config.yaml
num_hidden_layers: 9
hidden_size: 640
num_attention_heads: 15
num_key_value_heads: 15
head_dim: 64
intermediate_size: 1920
vocab_size: 8192
hidden_act: "tanh_gelu"
norm: "layernorm"
norm_place: "pre"
norm_eps: 1e-06
positions: "learned"
qk_norm: false
attn_scale: 0.125
bias: "all"
tie_word_embeddings: true
parallel_block: false
init: "normal"
init_std_qkv: 0.0179
init_std_o: 0.00421
init_std_up: 0.0179
init_std_down: 0.00421
optimizer: "muon_variant"
learning_rate: 0.0068
lr_mult_o: 2.0
beta1: 0.95
lr_head: 0.00747
max_grad_norm: 0.5
warmup_steps: 200
schedule: "wsd"
decay_fraction: 1.0
decay_shape: "linear"
final_lr_fraction: 0.0
batch_tokens: [65536, 131072]
max_seq_len: 1024
doc_mask: true
train_tokens: 818800000
max_steps: 8534
dataset: "wikipedia_en"
Each number is 128 + 32 x the weight over its row's rms, rounded and kept within 0 to 255. Layers, rows and columns count from 0. Numbers have three digits each. The size before them is the row's rms in percent of the matrix's.

# layer 2 attention key, 960x640, rms 0.0674, rows 861-959, columns 240-279
095:150105110155116106163108136093126143118100120175150134144131184133155143125143081093116155056109163088136146169166117165
094:088088125161081150116131142117137119115084131137113104115103194142201173167129101122148138086157090177092160093076125125
094:149153123144206198107154155113084137112084157151141120120166137143097176140154101149107118159087204114156113197068167136
094:156128134089068158167118132088070190135113156100114096096119149154125085169187150129065052135128178150101049170116122070
092:144151160150088182163084109147121127137143223119107047112108115144096094120128113111151114125100136124150128144112115110
095:126130129142141152098156158140109133085131145121131053156155136098145167117122085080138116126110104130139090185138105071
099:126127128161102148013187118095139114223171131123100171096144139117114148095102109124093096074110115142138135108145117163
096:146111107111091120122145099097143106165102109105147103145141165125147175176133065122139125154096146126103159136162199167
099:127051088191142113112056174147095124142151123108161168124189118098121184161125095188112128164146149130132107108159080132
097:093129058154106150118169147154095095120161112117162136164113140146171179144129121136159173145110043074211150141097130195
094:113171086121145204150167103137102149124145201112123133062124099056119113115137189101233108153106142128110111112159111139
096:173142167122142168108192144085101140140173118150134097118170163127141121173145107137100142129140188078146199130124148143
093:138147143132125121131165126121092109140107149168155179163124177140125091116095107127086117034126108123131141154167169129
096:096153099136090142156138148094157140168148153105042131106111083132102194133121168135115052104102179141094135094112116109
101:121127097173139090153180136169117109104133076092152089110130139141131091127078187162110072144166145079153077168127122095
098:112164136146174080116099128179102177173162127091145105136162155104170152140137066140198118174116143156092127143071109107
095:112087145144101147132116128173139106153126171110121083121094128150180161135038068118161129143096117110103087113131135131
099:090127142166164111093061170115073112146113128093091131138167122145112123106152089095157114129076128126110134093110187206
097:135123035126118107102114113171132172099144091086141151140106142167100150172123166154125196151105125134107155208194098173
095:185047103135142144111124126169172152112140119182128190108127157156149114127147112194118110121097101146137152070153095108
097:107194122135155161114141117076123138153098123186146155165053144120139128181166146077147169164117113109103108163128128181
100:204125140133202074107215100128130137140116093118167133107218092132089151114051048114124141121113073120084102113104135132
097:094141156135131094089126121135136180155118209198114163141132158125131159102152115149146136167163148187118096145116107150
093:126116120183095172061083142153069126124111103112140159119090078151153162144120123179138109157139144144100187112130162120
095:089190093184063131128146141152121118124145145099194126121081134100126126148164143149170164142123115120159096089153126117
100:144139099203127107179120111079125076064110080165155139097179136148063141132111072120100122162171078144126118130189150123
095:139148175120107094109141157126123117147081111108118149077147175089117112134094094090084079091149128150140157121128132147
099:169153084126105130138136181191092195180132188132185116130125125127122128132197091103070121058095140117117131161138125122
098:102139139128109124172148166145096121164127134139091130103158123109090145148182083104143086159182113108142162125097149203
096:093149090144138116169088174102120114162146082093116200109170107113175090089135099153101182202139156046111084101140137078
093:195132199148184099135184046102133168179095105123113147079122148087178186127119179131158117089156140134136123145164146128
100:186095179143087072112095159140199130113143171121101183113154098113113122098078175197088098133116126162156141138112200110
094:139134186122164147119076138142146182118173105093119145139129139136118062186054113122113163173152113150164104124104094099
098:141118107183141117112161124091103115127087134157118125139163198146180171096180155144173146086123117151165100114149069118
094:155147149124134095090142138134111130168133135134145120163063089144131130098145116204129126089083167139133079112164121110
113:105167137120153099125187160185081075100138104175095072155121116127080140164119138131072031155116121076082143157105072097
100:179118071129140081141165119123110136103131115160127093142176094127123148075199133085127154093120120131074142181107116105
101:131137202145113072143175138094121122156055110111136112161110118099167148112138129087138074169105180138126110077137137171
099:153077182185103137145076132156101157110153117184103167128116151122086105109088100146124119148123130169179092098019128133
107:160166107044128115092136081123173143088180112099165149113130129173161136131081104093163076134094086089147077112108146116
105:162150129142148131168150131116103108117144110176064061170132123136137125097097090188143084135118144091116107107101150104
108:149148108129128114105137126121122151104071206115096147151197155102118118103068124085147141198198129131110113097135091166
106:076130103130073096068136053091104110102104153120112209085109104123156140126155121115100174157111177081148128069154166152
110:105084115152098124110156091108157123151160155084134163116137186161173133152146151104121153116158156175113115135146165187
104:124127106075091102156163211164110158122163128125131181141124133112103144139125192133060095083057090161120124107125114096
101:105107148123145158180109142117088091069139132162135082184154130134146152124090117119110146173055160086113127136056126215
101:160092115125062108118138134118149104121151143168155153111186101135114167108106085121150198107131117086124092148100091129
099:129101151161089171165151125057132149130132130109084152094145130140128162153153151149121148110108138077139047140138100177
110:178150169184087105103095198139144098100168134068143162139098109119135134122116148161095056112083112123116131125152092102
099:145173179182148088113095116132127085078112163133108158099142117082159112133123048101088100191150151145152150081112135089
107:132150171113161167134149122149110117146119092139066142107085136139153126123143143104141092173148112132211175167129111066
106:056118157104160143186114175107148061142169146151181136138095155146137100143121109146129142100091103119084164155124095172
112:080164111083097148105191111115137156146134078101072122080107129144125155211132109110105074085117104127161132147177136061
105:122162141189108131115128161180176129130160203142097127119123131115047157167137115109135132170160189126109095138096114138
106:116094180187126059138138130169122172155140136158196108159149161127144125105169194145081215133127040066148096090078146118
104:130119161082129143114088133160102142136121099156128110096148117054103097139046129131119049167147155117139151187146152114
104:130090180141185119104127055083122095141154114114107093103089113160178122128141115149149058088155189127183127108172143141
105:169080181118092082140166075147154159131149131134179045179144136173159104164162105125163090127128121082101126185154105116
109:160123121124152141123139131066124139095128122045146089070139121151154137169136109148117130196133161113062119170146138125
110:189114128122126122136135086085159103159188172107142133118162107092111174122135119165127124158069150116107126144095132130
107:154110156062188204083175124126121107161165077175131127166078121154136140146136119092086071103118158131087131150143147165
113:117194131156127143135080131131131143114171124141171164102140133098142100118062124164096115100139079171126137151096137190
109:125103140135103091160151055134096156092151105190170117129141100076087102156076112137101150139119125137103079105093165111
106:131130083161097108148162133119126136157118119206118213132102184109127096137105148100147156174153087148117164085079132101
104:174150137129183148154137167135093146150149128153126144141137104112116140100122154120181072102141122100111122155109041155
105:108114127122192087118109126148134123148119084173121083194159170136169182098166116122120115138137108075167087116158124147
107:136077144185164155107173208093154120152159136126138095144175143133119186169104146122119164117060135113105142168175112123
106:183158146109163047130163071199107201166111106153128161131132113114107102092125139151148144149117159112120079101102159150
097:154156138140194169081073167126173084134075178169191131192137106176175084089127143142060152179114093154159121159124087108
106:178121125101153073126218103161070139097135124171142154199114177086188074093132125129171092147188188119112093118129131119
104:161125186081120198116114103122168142145093106143131108105103131136135143128101075050152114141143135039185117133120090092
112:177133110168162077187098118114157177098040091179094121146156134116101154166137129082126063154090123144133081057144134151
105:094189071108147145112120115129174121164114160167104151171096152104116122157144084069085126132084153073109192081097129102
108:078192143124117130191131136116112123100085143040059084144122153107088112136114158058150187091120139147140162148126116170
105:105147085116098134179136115165107141205100145123012115133143091093130129106158122128094078159149219170155146137118132016
108:168116167112166130180131140147124131139133114143113066109189121124088174163119130136148087168123183177091110110131121200
109:144096195101121119132157140143125170128094124191099104098113160157112132099121176174180087134119128084178157119098221099
106:095143181147174086174173076189098140113129117156101097142133072105087120115132134085201090130119118123143111118169151118
096:143168139066094185118161103114147159106126085113095143103142147179119151102131135122150136165129125114171165106124136182
108:111064186141104091086100093140103125065112149124169188097104161119155137169093125076136153166154186189132094113150179155
108:144141174175133085150094117168082095123147136129171118140162100124112126081084119122097125140137113094118094098114143111
104:110071116123176137108077085151121179108110114149154057119107149139188091123083146080151123064149093091144159153070095152
098:157129198097134145143136136178137150117156112159120171137165123074126136151122123117171158149116183122147168125122129102
108:145109041138144121118145188183118125156187129166159095168083140147119066141150151134126052129119141090130137131159120111
106:148095160096141194062107111124101105135141138072093173176156174139113162182089123135156127144132139153104171139130125100
106:111078141175101111153100124035123060101154116127131064100148155148162097133154112187100184109106132111064126129146106151
102:184114063174120123109099119105058064121150176132143143115157144127100139141132134066147178167164177153090138145167118134
102:174166051114118083153116122116167212159048165142132125067124145129187134116129124083087153108083198161155064128118085131
107:119133175131125063136146108161094169123091100145110099107180102112181161110135104119068101120113144084146107151099142144
103:190147122134102108129120179125175149137113134140149124089096180145131079126115128100115149132131107113152159145097153105
103:131063101117129157145154113119115096147131147103129108159133112140102134089173102057166108114209137144087165179155123071
108:065160180159105115127190101120062091161118096135114184165191167083108151077126162118170126192127132127088187150115100164
111:117096187120139097098094160109117074074167145137189141092119079170129103125159088104119148158141118141141196144190144137
105:114162130085108115066159104166108105134130128146137098148177104124162127087106123112158137095198130090072172190072155167
107:173151140057117158132123126121144138128119102151083115147128159102108120161107133110129145136189165140120078173143133107
110:151121084101149171079065112148168092092122163098189158118071128125115092131096084111155136098124094081126167122114167100
101:110105174153121133087087087114165123186137126181127164135155170117149114116127145119167106114161121116140144081117092130
106:103110187067116177118120172128064157097123112166081095167151142132156150131102150128117129222198159113080168119085144123
101:151128110162123176100107192093104129153122054181077164125147133133118123162176160090172111047189106184102159133139050104
# layer 2 attention query, 960x640, rms 0.0698, rows 862-959, columns 240-279
097:167153151089181134125206120124100078179152140149087165154077159154120146115105086065131123147130160085102172101118133164
100:127134095172121100137106169139088178165177166183065166086207101165185190093113168146075161168159108149090190127167098057
096:102158102095113125079111119168139080115153105156137187160119152167108122173101094132138125105117067151126179045129134179
097:117087128161144084114124099099121121098079043118154120128105097141124109159171140184134070196112121144120138141174136094
096:123131183100118072127128128103139133109133132162067168146140104112094101186177131141165152135167124151187126105145126160
099:159131126116164153113103189135123152120112085169083129115126125083177152100163140160085113180141107074131113104106137151
100:099188087178107143192177110073170127127161131198120140120064091101109104110138137153153118119121067134150111091067065117
102:131142124101123143155145077130108139090082133141151047150126134107106185110148137108169073125115105159135121075131111135
101:108097152141190081095120137112131132184136117152059067084126131172117069069090081129154119136105158190106167103157135092
097:146126107142140107111115128136072092115157135161125099178124135219132138122099083035109136161141134064178049133127162080
102:177134119120124102131141096147129121098097096134070154136098139111111161083138095179141170140139088173136125113178144059
094:089140123116176119087090081169142092111157168138181129127087062092184182159142128161082148179125084057116155161122117153
097:160133129139169180113131145139086114125128096089166105096153132142115109127074135126111188147126093148149140129140073126
097:095111099175101145112133103109186121113148187107130134139100106132102142137116058069160120094108128125066116086124141182
100:099077129130108175174123188099112075100089167149147143114103175171132130093140163134121138106098076174091082166162121119
097:109122102141171115131113162162106154119114137166159172105088100137079177104209145160161054096106116167198123121167100052
099:114095176122116124144170100122141127119102085119194102134134096074136082114102152118130145051181127155157125126134101096
103:038120146141101164121116191135137145130166181202101114115084126172146163110132126104153116082151137164130081129081064066
096:101216096158132140100139170139102096109126090110140080099179064129114158192196146123151144053148103108149154132148150139
101:133140129078162130130098125178073105138176096164111170100104102185128117167088040145142144086097139120133162083123116102
102:089091092109158151161142137189167132113138095123113106110094184076139135119121153137119139084149118149146106153120092172
098:143098099178077181109160139145166127098119140135166132093128080091124096171118177107108119147098082144125135094150120110
093:118097104093201089187132137142125075134088131186121124118143101113121172091117135073118090073139106126196100118137082133
101:154089170079125097130099115092109183164136137111138135148096127124131159125159117142141077139183098099088084119102126163
101:115172166095125154106177183117077122143102156118138123109075122120132069069179176143153136106125138075088107083110111106
099:145142085140138127128085139076124089091150160132132082112116138119140130128124151122188059146092089078138078055115173158
100:065133114149094122111171135102077122140157131173184077176100122129142128113072128088104104105127117146151095085125142138
100:124134147080135096153221106120184124114143140111160109184145177084109088146076143120074118061130151121141096118143101095
096:155122101134114160125163123131148124112142136151143076141097070144118158077127093093115102072147104140123100143127123148
096:099198064073099157149103133116129110116147119111137155060129145171113098161088148123126172107153170091132097118126107104
101:082155118140126118145181180151142158127118135150148120153104159136102142110138125090170114098137156146080151165117088127
094:127143126160127094134089186144121125082116153170174121129146125161127154059164110140169128112120135096142122104172103181
099:095136173122071083133140150104101144114189108142096146144126086116129067138126163095090156136164114115122112081112121111
097:181085102072086219161081131135128163139174174127088141143097111092165095167106122095178155133132118108130160109128165124
108:073115090115119134107072106139124131111105180069088136128094140134128147139100101103162092118161157176096112161195171130
098:082091178085119127093182085177153131076118173151173135180135121154072122094093134111095102153093167106101071107104102185
103:158216152127116107176146120140168174073109088113104123134163096107167108173196129081134139136152174102164111177111156121
105:108138104161097174150127079155131151144078159119092121126144118096099110110137130157136202143151115103116085088110171139
103:113112164095126128181130049155146089156117178164096089134159152175058063108127133111146131110145085156090104087106123110
108:086173121115187119173101121091115048077117093143120119101114086139099132149077084103177119119177161101167149090129121138
108:177203153066119121155119082142111077111161156177148093083085122085179129118193133100127154112089155130094150151117111149
108:172191101106120113100125090112120175163173169164137179161146122115128180114178139089187187149133134159141130094153118162
119:148134093110128074087189132116106112103135097190146132175182144121101159150143177168169167103060112103112134143179171141
106:075083150146110134096169065100155139169069131144137123095118128077121110147129129113095120107158115150169065198109140119
105:161129110162123125138122154089169114174185110110134059125088118097151180102123138061144095069134182156101147120074126219
103:155190158056103110101125143137158086171150118185163134134126171120146101132149161090127075136126115104098129081193090173
101:097147143101111161043132091099139070093136096172145115076108144172130121140090100134101109120080100161165165162116134145
111:101067143157198075124159053120161102159102160155081155143129137096135185115099063084137109082158143129209099175065110128
102:136115123083119083121164132094130130115151111148103121128110106060179146123132164169147108153155161128130123092131082195
108:048128177123145128147064116163129115161178114139079107150146148135145102131146116126143085147146095101078123131133137093
115:117084112151113099117179140155107147124143090138109140147164120156139184134136154080066152134101160143167139177094138190
110:111135139102144130166111146141130181178064120137160084150162129130076135103138133159172065145079084104103110134176116145
103:100140107075116193067111139137149153110104240109102183133134163104156138170142157153120156116130115144158097089146107130
114:122126153139076153148125146158062150103111136146082179174073095140113096072134162089104095111164169073095100149131150128
104:133115178163038117192063200123152124144147115075106116135133128123129146101162143105154060184183174123097183105154150101
108:127169082110092133102134174150113185078206130159107128145126144135105136122162139094149126161190112136137188103126149102
110:163180153134133124087094122161084125153151144143050172185177102135153104143028122122101057132099181092080109116133117116
111:095112053097179083118134088111124115068148148124101168102166125142084118182111100110128162063166138152089221041109172173
107:108160151094094140143159151144162083111119146183120123145111119103146147131085120119132121127095125150090090149172187149
108:099088133146116111183088151165083161106098153080149109086141122140164111110138134111133133084138148128126139173098131067
111:180162130194146117138142136144117040110107141171133082100177134082127157112181140149088166140142132151164124124041153129
105:114181128144116170129141166095112131131117181148154153156070077116151124037160151141121122139155158095127111116127130139
109:171098159132100154104100143041132120172106112137111112147156075107097098124167177140125126136098150094104086130163111163
107:087048133143098104146174056159162046116170111154069131108167099157084095190138101097099159128116130141119090132162141112
103:120112169168157105053094161114111081111138137107081172087140097121165065150084117113184117148132141135135181112119107115
103:080078134151087095138121123122186110174152103153156100161147165169147180179104119152121037129138133149134110177156137097
115:144153079119157054126137104087143062145101151117161174136148153167082120158161146170127212070140083161114155098195160126
105:060110116145132145070133136195139087102133150111127184133104178137183131119105158079119200132159105127151147079125150134
109:076163212154074139070103108141074116120118199129144145137079125104126152125103145108142178151097178102193077153142077092
105:089118166098165108165078055151101087160169166213164072101132116133134162089132142163117131104082107071089139135129099149
111:114070112102149094143181139132160153122075107120087115115136101115082072223144126166172087131149136169104137123141125102
107:145106136143109071148150128185128140120108112104130085058078121143135161143113158128194064130120170122111167126135129073
112:144186095178134115131187134082183108153079070118146093107113119147123202128175149105137151152115137134191128161061146155
106:112091077123133150112161133112118145087138140096149146142109130143115175118066166135196134119129076104089090159111143092
107:143066100169095149108104172081094094112133157214061179111132096085144144170096102158143120147191125102105100191099160107
108:134113096130089138127141172174154107135131065146115138172070141166135101165066091184162110128079110125142102127080142141
107:156118111147156083159082115137103199096149105163098121107125115131110111193082079165192070124177127126136175145206087069
099:103135162200116150150118100186102177110064152108181125156099083152198109099128160144156202100154158172103141129112191153
110:162162132178139071122158142085131106189042130185168156149197139124184223070223139142155144120112125100121114142132143165
108:169137146164123099116128140127108135094144189097058186127119151102153128086126125105099117127181155116165096101120111138
105:171224151141104134140112143096098090162111106078151120130143147173154066111171141168138106138137048129155174102124094100
101:165116136154135124096121107095143173127130105131117120139120077124130132128146199176165094148102128087106145180155163085
103:107092150091087123115097083105117168156092137056116132174121097120136146124109185077153108101096146159099148154167132131
111:171144124046137122078056139041129128085140120172112123143091147159177071124090105137154125143089118198127157139117147119
100:128168120068061165111132164171155154109168088187150132178145127120086175074120173115116125120116182109125069106100133180
120:083091170103175120074120130127084131127080166097148114104123101135201074152114124082074113165147174129126160073107158107
105:101100108138102202089155077115133043121123163097093099160158124139148109130182165137154128098183131179131155102100131131
117:180126127130134162107113168127134085114121132092128141129144144094075105141077129078161140087095094082111139120094150081
112:123141153121116162149122119112111092127098182140144124096150121134150115095135130145172088154121169119165125172151179179
104:121172130106169090150147153158057138139137147136124166122118142146142188109113107121073124132126049103090107097128096199
105:093120169174065117155034139166134188126095143129133117127115085135143122089140140119114106172176231120138132156164108113
104:075072103107080132119151133183144212073117091156133139115113118107135163087155172130108138151149158142102107114153095185
112:187190146139113146115088177156157124099156167147130169154113178177117124083117145093152114115143136093087116135112124137
116:134138113124156141073140050088126048110142121141136128116107163147100124188082122166072132131058139111081133136097115149
110:127163182163103136110096112113117128150106126056136129122159154160170149129117184101161072155170078118144187064165115131
112:122144165063095135114162104143091122116171131167149140160135137155137160141151194156118131112063107108121099121170133146
111:127144164105142174153061133161166165093167139166122106134104167139164129124107129053079187158069126154109082129096142162
094:109110138095098092058083159102086146071201110131145124101101102161098074144181131147104142164066144132117092142161148149
# layer 2 attention value, 960x640, rms 0.0719, rows 832-900, columns 240-279
111:134132136141185105099112146162134093127119111103116127166087145172151111146103172143107148116106100099106101112170151096
104:120036166162087105115160155151124124133113097076161183089094095036141102054125102095176158139154164148129135074161136112
102:136130141110195129131112106176129081208124116117101118066140175188110134143146095067150163154158169180202095130182190059
096:141103129183064105085167163175124116137168106138123122106147113091125113100113149158125187104203141193109184090101110181
111:171130141151179056087135088127163125183123122127077098119146131113105140141085111182087177117074102098114098135119134172
110:146138080142106066145110055155126082106141112122191112138138143114106105132075146125194127107148103128125125148107147144
100:173135149093150134152182144134119121104128137114073087158089138128128155144067181123136169173141076156106034114169119132
107:084069135124122126202088201137134105089210153087120106121145137095131123106118066120112133126142125117164137092120083158
102:153187124097141109129109099125128115146097085097090158140092144150123110158139122108144151122124132135098127143083157191
105:182134137099159116100105120139112153106167103106067150067101100100092092118118152093105154120117146087148078109086180073
109:154179135133093115109119108127114099153136139150111100103178140158150147116136143178120175164097094148118173159134166183
105:115157092117148071105183099113207109157094187169152139102097162142117173122161165204133124174160110129130127087142124101
104:156168126142083106112186116123154105157129138109137164156124131179109154119155057146086138132125190172104061130192179117
111:143105152137095138195084191102081092108186136093096100123103133070191134088141115108149134110083160068093097096147184116
104:135145175145166148082105178094099131112098102137166106042131153180158074129156151106072116101117149124149140088168208136
104:115109123066134136176162125140155079124093124134120152091069130122119113095082112133153079125174168139191150136117128135
104:110157152074143129175168162143102141069124121161082146159147147117083130078121137106153137135098116069112154176123149155
101:066124138148111130128145086078137200127124117055141129118139179151113150141167174138112114159128167149071167110120154154
106:133152149125163114150093132121090125087104158103118125144156123085190105134135116110123135133083080169168140207176104127
097:135098100111144098109098119075051120076112106202168137092087103089099103145152170119138151076146092133099146089146076222
107:144146092183079109112147105131100101112186178072176157133163152122134139075142113141154091130109127203080171161072148129
102:125113117149126149137147106118145130167135150203123180128107137080156135160154103140132171142168214129173112166119145177
107:132131158120118069110119120154129166056107122137194170105130111096120158123132091081170128080122114160074127081172138142
101:086155112133142119141149134166073144123130163142065147123103121129128140152117109155140136115139070100119115113096130146
106:151142150158142126137113171139037156139142132109132100102100147140168152104129095095093111076109159145111076121137110135
107:133139104155134130125099164108104118153133143120163179162131140122148079112121163146122144112099145158124105109094150212
106:108120118141155124152151131152094112117104142143176133158101132094145132139131142091172157135086143142163124138127170150
103:153116142112154077200155135129150099109119132208184151124064113170117137121141131090104115194169166111157181092152130102
102:164066173126176126118130161064108156167161141051182168138118178136165141105112194055113172131122132168065148109141112070
106:083143091129081128102082176108126092080092122156153078096217175124139095149086120163145114131160103075139131144152157081
113:121177163111172141072165178168098136116114171130082116128139145146144119119138057083092089177138140177177143104162125170
106:118141136142147195133159106095136134145110110192151085125180128162140123151135132100107107177146089129150151183151132201
098:123166122173099090140059115113139142125105155162122123107091071114145114125119123134157043121165113148141097158137115174
099:126138077093144124170144110092211105066144152104104115112125139108118142142170092203180100174103081156080168096087118116
110:089146148141139147055126123191076139128128183111146113132137156183116131181146120152189161097150112170126108114176159083
109:131173088135121140130163108173132145124135128070130105136100131122102143133167134156155140113087131171057160173129132109
105:110148119085079108146107116112126146095086110174167110077084104177138166115099111054136086106151152094175090077156143112
104:168114107150123202112133186123088128076161205119141117116144183110107116118133111114095113143119149120131127116122113162
103:084164157135202159118158145229162154174130146089118153120132152175113134129082125079106179155170108110150128185133112181
100:095172165126117120128116102105177127088156105052111117162170120113156202083133084137116174121120134150136158110189140063
098:066105114139114098129100123117131166099138118116172144120163123091120184187187113165144068106177150131103073138105186109
104:113193113170162110130115104131042143174117132158109164170059142163111121117120125164129132107136185127136147182194160092
107:113164161079135134153100104106134131167152134184125150136147044104184079054152154073126072079126125062119157144147185138
107:153091096113144119136121188167172152157186146171157185111105101168110157113110100113160107113113133157123100166166132125
109:110055119106130153126112147153120149108072104146079133097115099146133150126156064070118126145118082102123187132105113184
106:138096124150136176125126126126143146122124123071191143145117182076114157118167152090167106131162143090087049146166125145
103:098088126125179141101151146084153108118119157139097189108116167133197129109123147116097103112177127104152147141153098159
100:157083144105081070159092150111138129143113140210094126100107210105158107183051129109141136110146074175163131138127146198
104:104126096191069127148074145174129132104118172170129125200159135099120094122143090087099116135147118120090096138089166087
111:128172161149124149153157099195077180148130111108047127142111117066139084137088111150135162151098141169122087140112165198
101:163154118081107112148130160054124108118147148150165122147177116156171106144091142161108085167123160075159110165144110165
099:164123122101145137055176168090143125132122142175155172164096124150131119164167121133170121165164174167102136163042137179
102:146100129066154177097110077091113152132093114174103106142062168082129086109169102105102165129089128133147119112155090127
100:179154127186104175153141130148144129076168108110156146151098156117123101034117140161126084145075143137161070153089118163
098:116141123101147131099155120126088136140150099057148163084163185108137161118101140138125158179217115112187113126155113122
101:083145171137125108123133099082074166130163160123138164199071105099080186134154115087096076132113053119119127174122136108
105:124163190115176158118132111070136097170124070084128136154144163124189182133130136077179143133112125095145161158137148150
100:147129134146151121138116122128099156122175147177078090114157113101144152121084124130118111128072171121116085097148146107
101:125091103169085142160159107166111179126099166080105131124083152114079183108163151163155085119074137165104126127096110177
105:123147120131126174172150171098134090136155131132110137144162103140113127124182123173117200104071122134149192138142135118
102:168107130139130141136122102166182092095130142129202094103133154206119154122088124112123133116136118174154144077137136127
110:130170089142087118226154173146097122108154130138065102161182083157096114096096146113107136096090200166120094085077174156
110:152155097162075147187185111115143094045090122079151114112133140162178169120133062207138152097117135141100141076139106104
099:129150155156141092093133106177118104077072110074115129107129098095126163070127099096182142211135132125143121136090120203
098:116097151180126137150110121129114089165144118156117118172115128156192196097172169129101152120124072111144134102115111139
097:133144167202099101209107124152142149052171123078077159164102122180078097125099132058140095123153144151157125099126172064
097:174138137162216157163101123156147136136087109118175139108141142162164087098144115106136137154042173190143149130125153151
090:091151143124136122143111056121177153138131095162146113125087170111121056126084129168202106087109139134147170092083091121
090:137108166144089156146150187111136179074095102094181127119174118124161108147188085175123181074094107073145103166095150123
# layer 2 attention output (transposed), 960x640, rms 0.105, rows 832-899, columns 240-279
124:141134097117091057106135164087154144045122174110102065128160116113097159091154136122186123123097134147102128143107167135
116:121185133102143189087135130163059180151132112131087126165130059100079164130103118132123107152099126134145150109211158092
116:149111147149111127127166138167152097060130125199188167154101115095144133137093159121133077132173078138139109105123055154
108:081131107114168104168133076106099143072086116183140148088120129120121106130140174100106101145058112148206155132126077110
123:155137161121162157112117125118067091093100120158145138104136107117157151176060134076122103104147073120153099109095130094
119:121131108107139142129098173119113152147115075164123161111098093153155190127117111160084188129115144160138110140116176136
113:176130141164159165124104121154155145070131087118176107155122109138103146080151077151153099112132162096094152150121125139
125:169137137059112147163146197068150175087114149166104147118121194107148139125172092162119104158070082148074081159116107119
118:093099135173116160169128094108122139118189114147168110128165121127137109135131161163137133133128130131107134101133101094
114:085133171187161154101107105152156138132120174134178112156107122148109144115113134180118098149126128150189123180142096086
118:133080147129177131141185064168078116129091170118182108146116150099141151136143159103171147093119080137212130098111068120
114:177109173129130104128098060127111102172162094121159114122136061148165153072036072073113152087083147098183092058072159147
118:130097133151162179096167161146091110130131125139125066048123105126183074147101152067179095179143111095109132121078087148
125:161131114100159144136087152126136163144080121156098139077136133157149127128132114173131099182158149187135179121122087132
118:109162081073071101193136106143143126181124132117111095181155139119117104135109097180119157164159164082156102138100057123
116:150135174155069160085124136144121126139102113159128148170132117096078177134133120148044106115103170145106121061188103161
120:147105142099113124151155072091155143113146148138154127088156134119153128111115068104127106120117097180089081156090122178
112:142188075166070148105099123150167151152155118104102136144105124124131127137200115117109109103119127116158107104166123166
119:106154110117150073154132087108073141122150133131147145155120171136113168131085183118147082147155109126121135065100115088
114:131145169088144146115154143184112127141213157123101153186170173138114119099155063179191157119069133169126084083180124073
119:106140071065139118059128153154167132158092152093131104182151075124149086129112139119119118145151110084150124089142117123
116:154127101141089118123087103138130126101072172087125088089143160178118086179077157110066142107136144118072131105067100102
115:077105149150144135135188139168098151121155111042077106157120134130162164114126149144067182116149178134060114122085177115
111:111139162153118121116190136134075117171094131148142145101091123113131134122190148075119181090144105179135121051115188125
122:072149129087113182091171156098171133151134116155128147110104085136106127167153188151163136189151098113116126091068147107
121:075083127141177142108187199102123090109156123126147158160150085136105174128080128131163143128176074104135141126139188077
116:083117144161128085105078101127084126137104126129142107123144155149064185073036145114095117150175133119053077140119137105
119:135104105161115168137110144138122131168131086119132095084151129121117066104163110063155176096114117150123061129120089090
119:121151122133128124179171130144151091062070137160115137127110168116118147148112129109165105111141093122124133076100177130
116:166115115108094095160096158146156137192100138139092172147114119138136200099133116163124186149122108131136097099168104138
131:111101090165107110111125115141132082097135196096114123111146119144128117154147150210106194088095131086114208168102098184
118:187167128102155122120116145132122122149149150166099190090126086111123141161155069153099192111135107148103087100113152119
113:131192175130128099080183133116112132173134108034161095128148140137167128111166138094077138124074123101126163101108113160
112:092117140154161106054120123170092129137136150084129145125143092101149136131065131107099137102146120096127118165151099119
118:159131113093131120255128106130155082155146021164114152126141120126096143102095124090121110192089153089094125139144115099
124:154151177130135085060160128167104129128127120122123100131164116118107086171130135077091153118103215045126081061058091142
117:089162148129147158028161124160131109082151091143138143138132139202053143090144126141107119152131139130077189123182132127
117:115119141112126119070152093098197142138125096154171132154064149169088151182100080152160090136120054143083124138076120144
118:159093127148090118174107072080125118133139108158105109188145127138123132136147143151125092101119135123113096091134086110
121:103146073156107166150159130126087156116045136170090109120167138120116141118122217107128100142205159085135146115150139133
112:132095144114119119168183145109142118153106120103104097084133120171180076099119188099139149190099137159196097087118101121
118:166077121145090102120187146114150113106120136155089127084130092109126131116110130092134100117128140132103148067125113099
123:108138125098133145066104125174104114132229162088113133166147137145096184090114150125121111108142141149164149071148140118
124:121098092116132107120188156094202171077135119120102098178138126076181152177161132127092137134148106126109111072140141091
127:110139072126111152130222127139121122110190183086139163145105145135152134135160149095090108110136217116125129173079171131
122:098125145091153083144114133108162099095082161143091097093105081153122138179099185111126121139136143115181129160137096052
115:167132117120101093122151137128137181118139143138176102155166127161142108150134109121105099181128123099135158090121144144
114:173181161177054166155131134047112152114117116143163166123131120122117164065171100135150094142149094161051094164106186147
113:094102187051157156138095113186145098112148081116118144107145131184210210136132106188130119117075123147061169089129082128
121:098169135139142100092127140118191130134118109119158132065152169106155111150092149092100144118148074127090112140138095099
108:155102106143113101157148104154160107102094147155105146133110161154137127072119123116156123118100067146127181111142108121
108:085167098140086138147123117141129151158079186127065099141075038165183102095109128197139150084128074112115146118175121119
118:141164089159114149161121136106058141153058155068117163148150118097133162141048124133117084120172132097078128125110130181
111:095132091070112057071093168130127178124053168143140114086125132150133080195162069115112151059159106128120146170149125115
116:163141142173093062140119103099159178090111155174122114174115136151093169105188143144130151092095092092150179137129120099
109:129104075095137129113123116200073056100133091069140116152176114169088072147160110156111154113111180087126115144188149138
116:130108095142101109100073127102108115133073124160118108092141103100071107152108137192139142145152109087154085114152063113
112:205094115062112113089146142120121130177101199106121097145089093143080130124125117131107182140186133111082128145107172153
120:129120130111166128103147097059172116104128086095126120171160114137150070125098164084100043132101104116149121186190154102
121:140143080197069188132130089085152169127061129121149179108160117140153108128108126101142118149194101109098144128127094154
109:084104113101053087093125093136104133147123098127110121166164135128124097147167111118167114136109135120095121176162117099
122:120096110141144156047129132125161157165124070157156116070107151117139132106150139134148147108123131129110186115118144142
122:137088104097113149118159151111056098203114151164147136100158159111131154144140159182097124136135149142125130157092099135
118:086158174132180125061109139150170135180162130114118108167132139081117107152140097146138147085139146115103133123114141068
088:168128122130129135131192131096156151103067163106137176084151167138118086108121099103122156163163120137047137191111139154
094:179150118121115121060195161115113134142071122133157089081203120115107155167135153116119185145115121124153131160111081169
100:117132107071100156132134159129167120113150122175092102125091181112117163090125098141138078136222083098112147121145074165
087:101113097100097143088126180136134103107142120081121112115047097136082133125149128120120098164127129147115162090137175174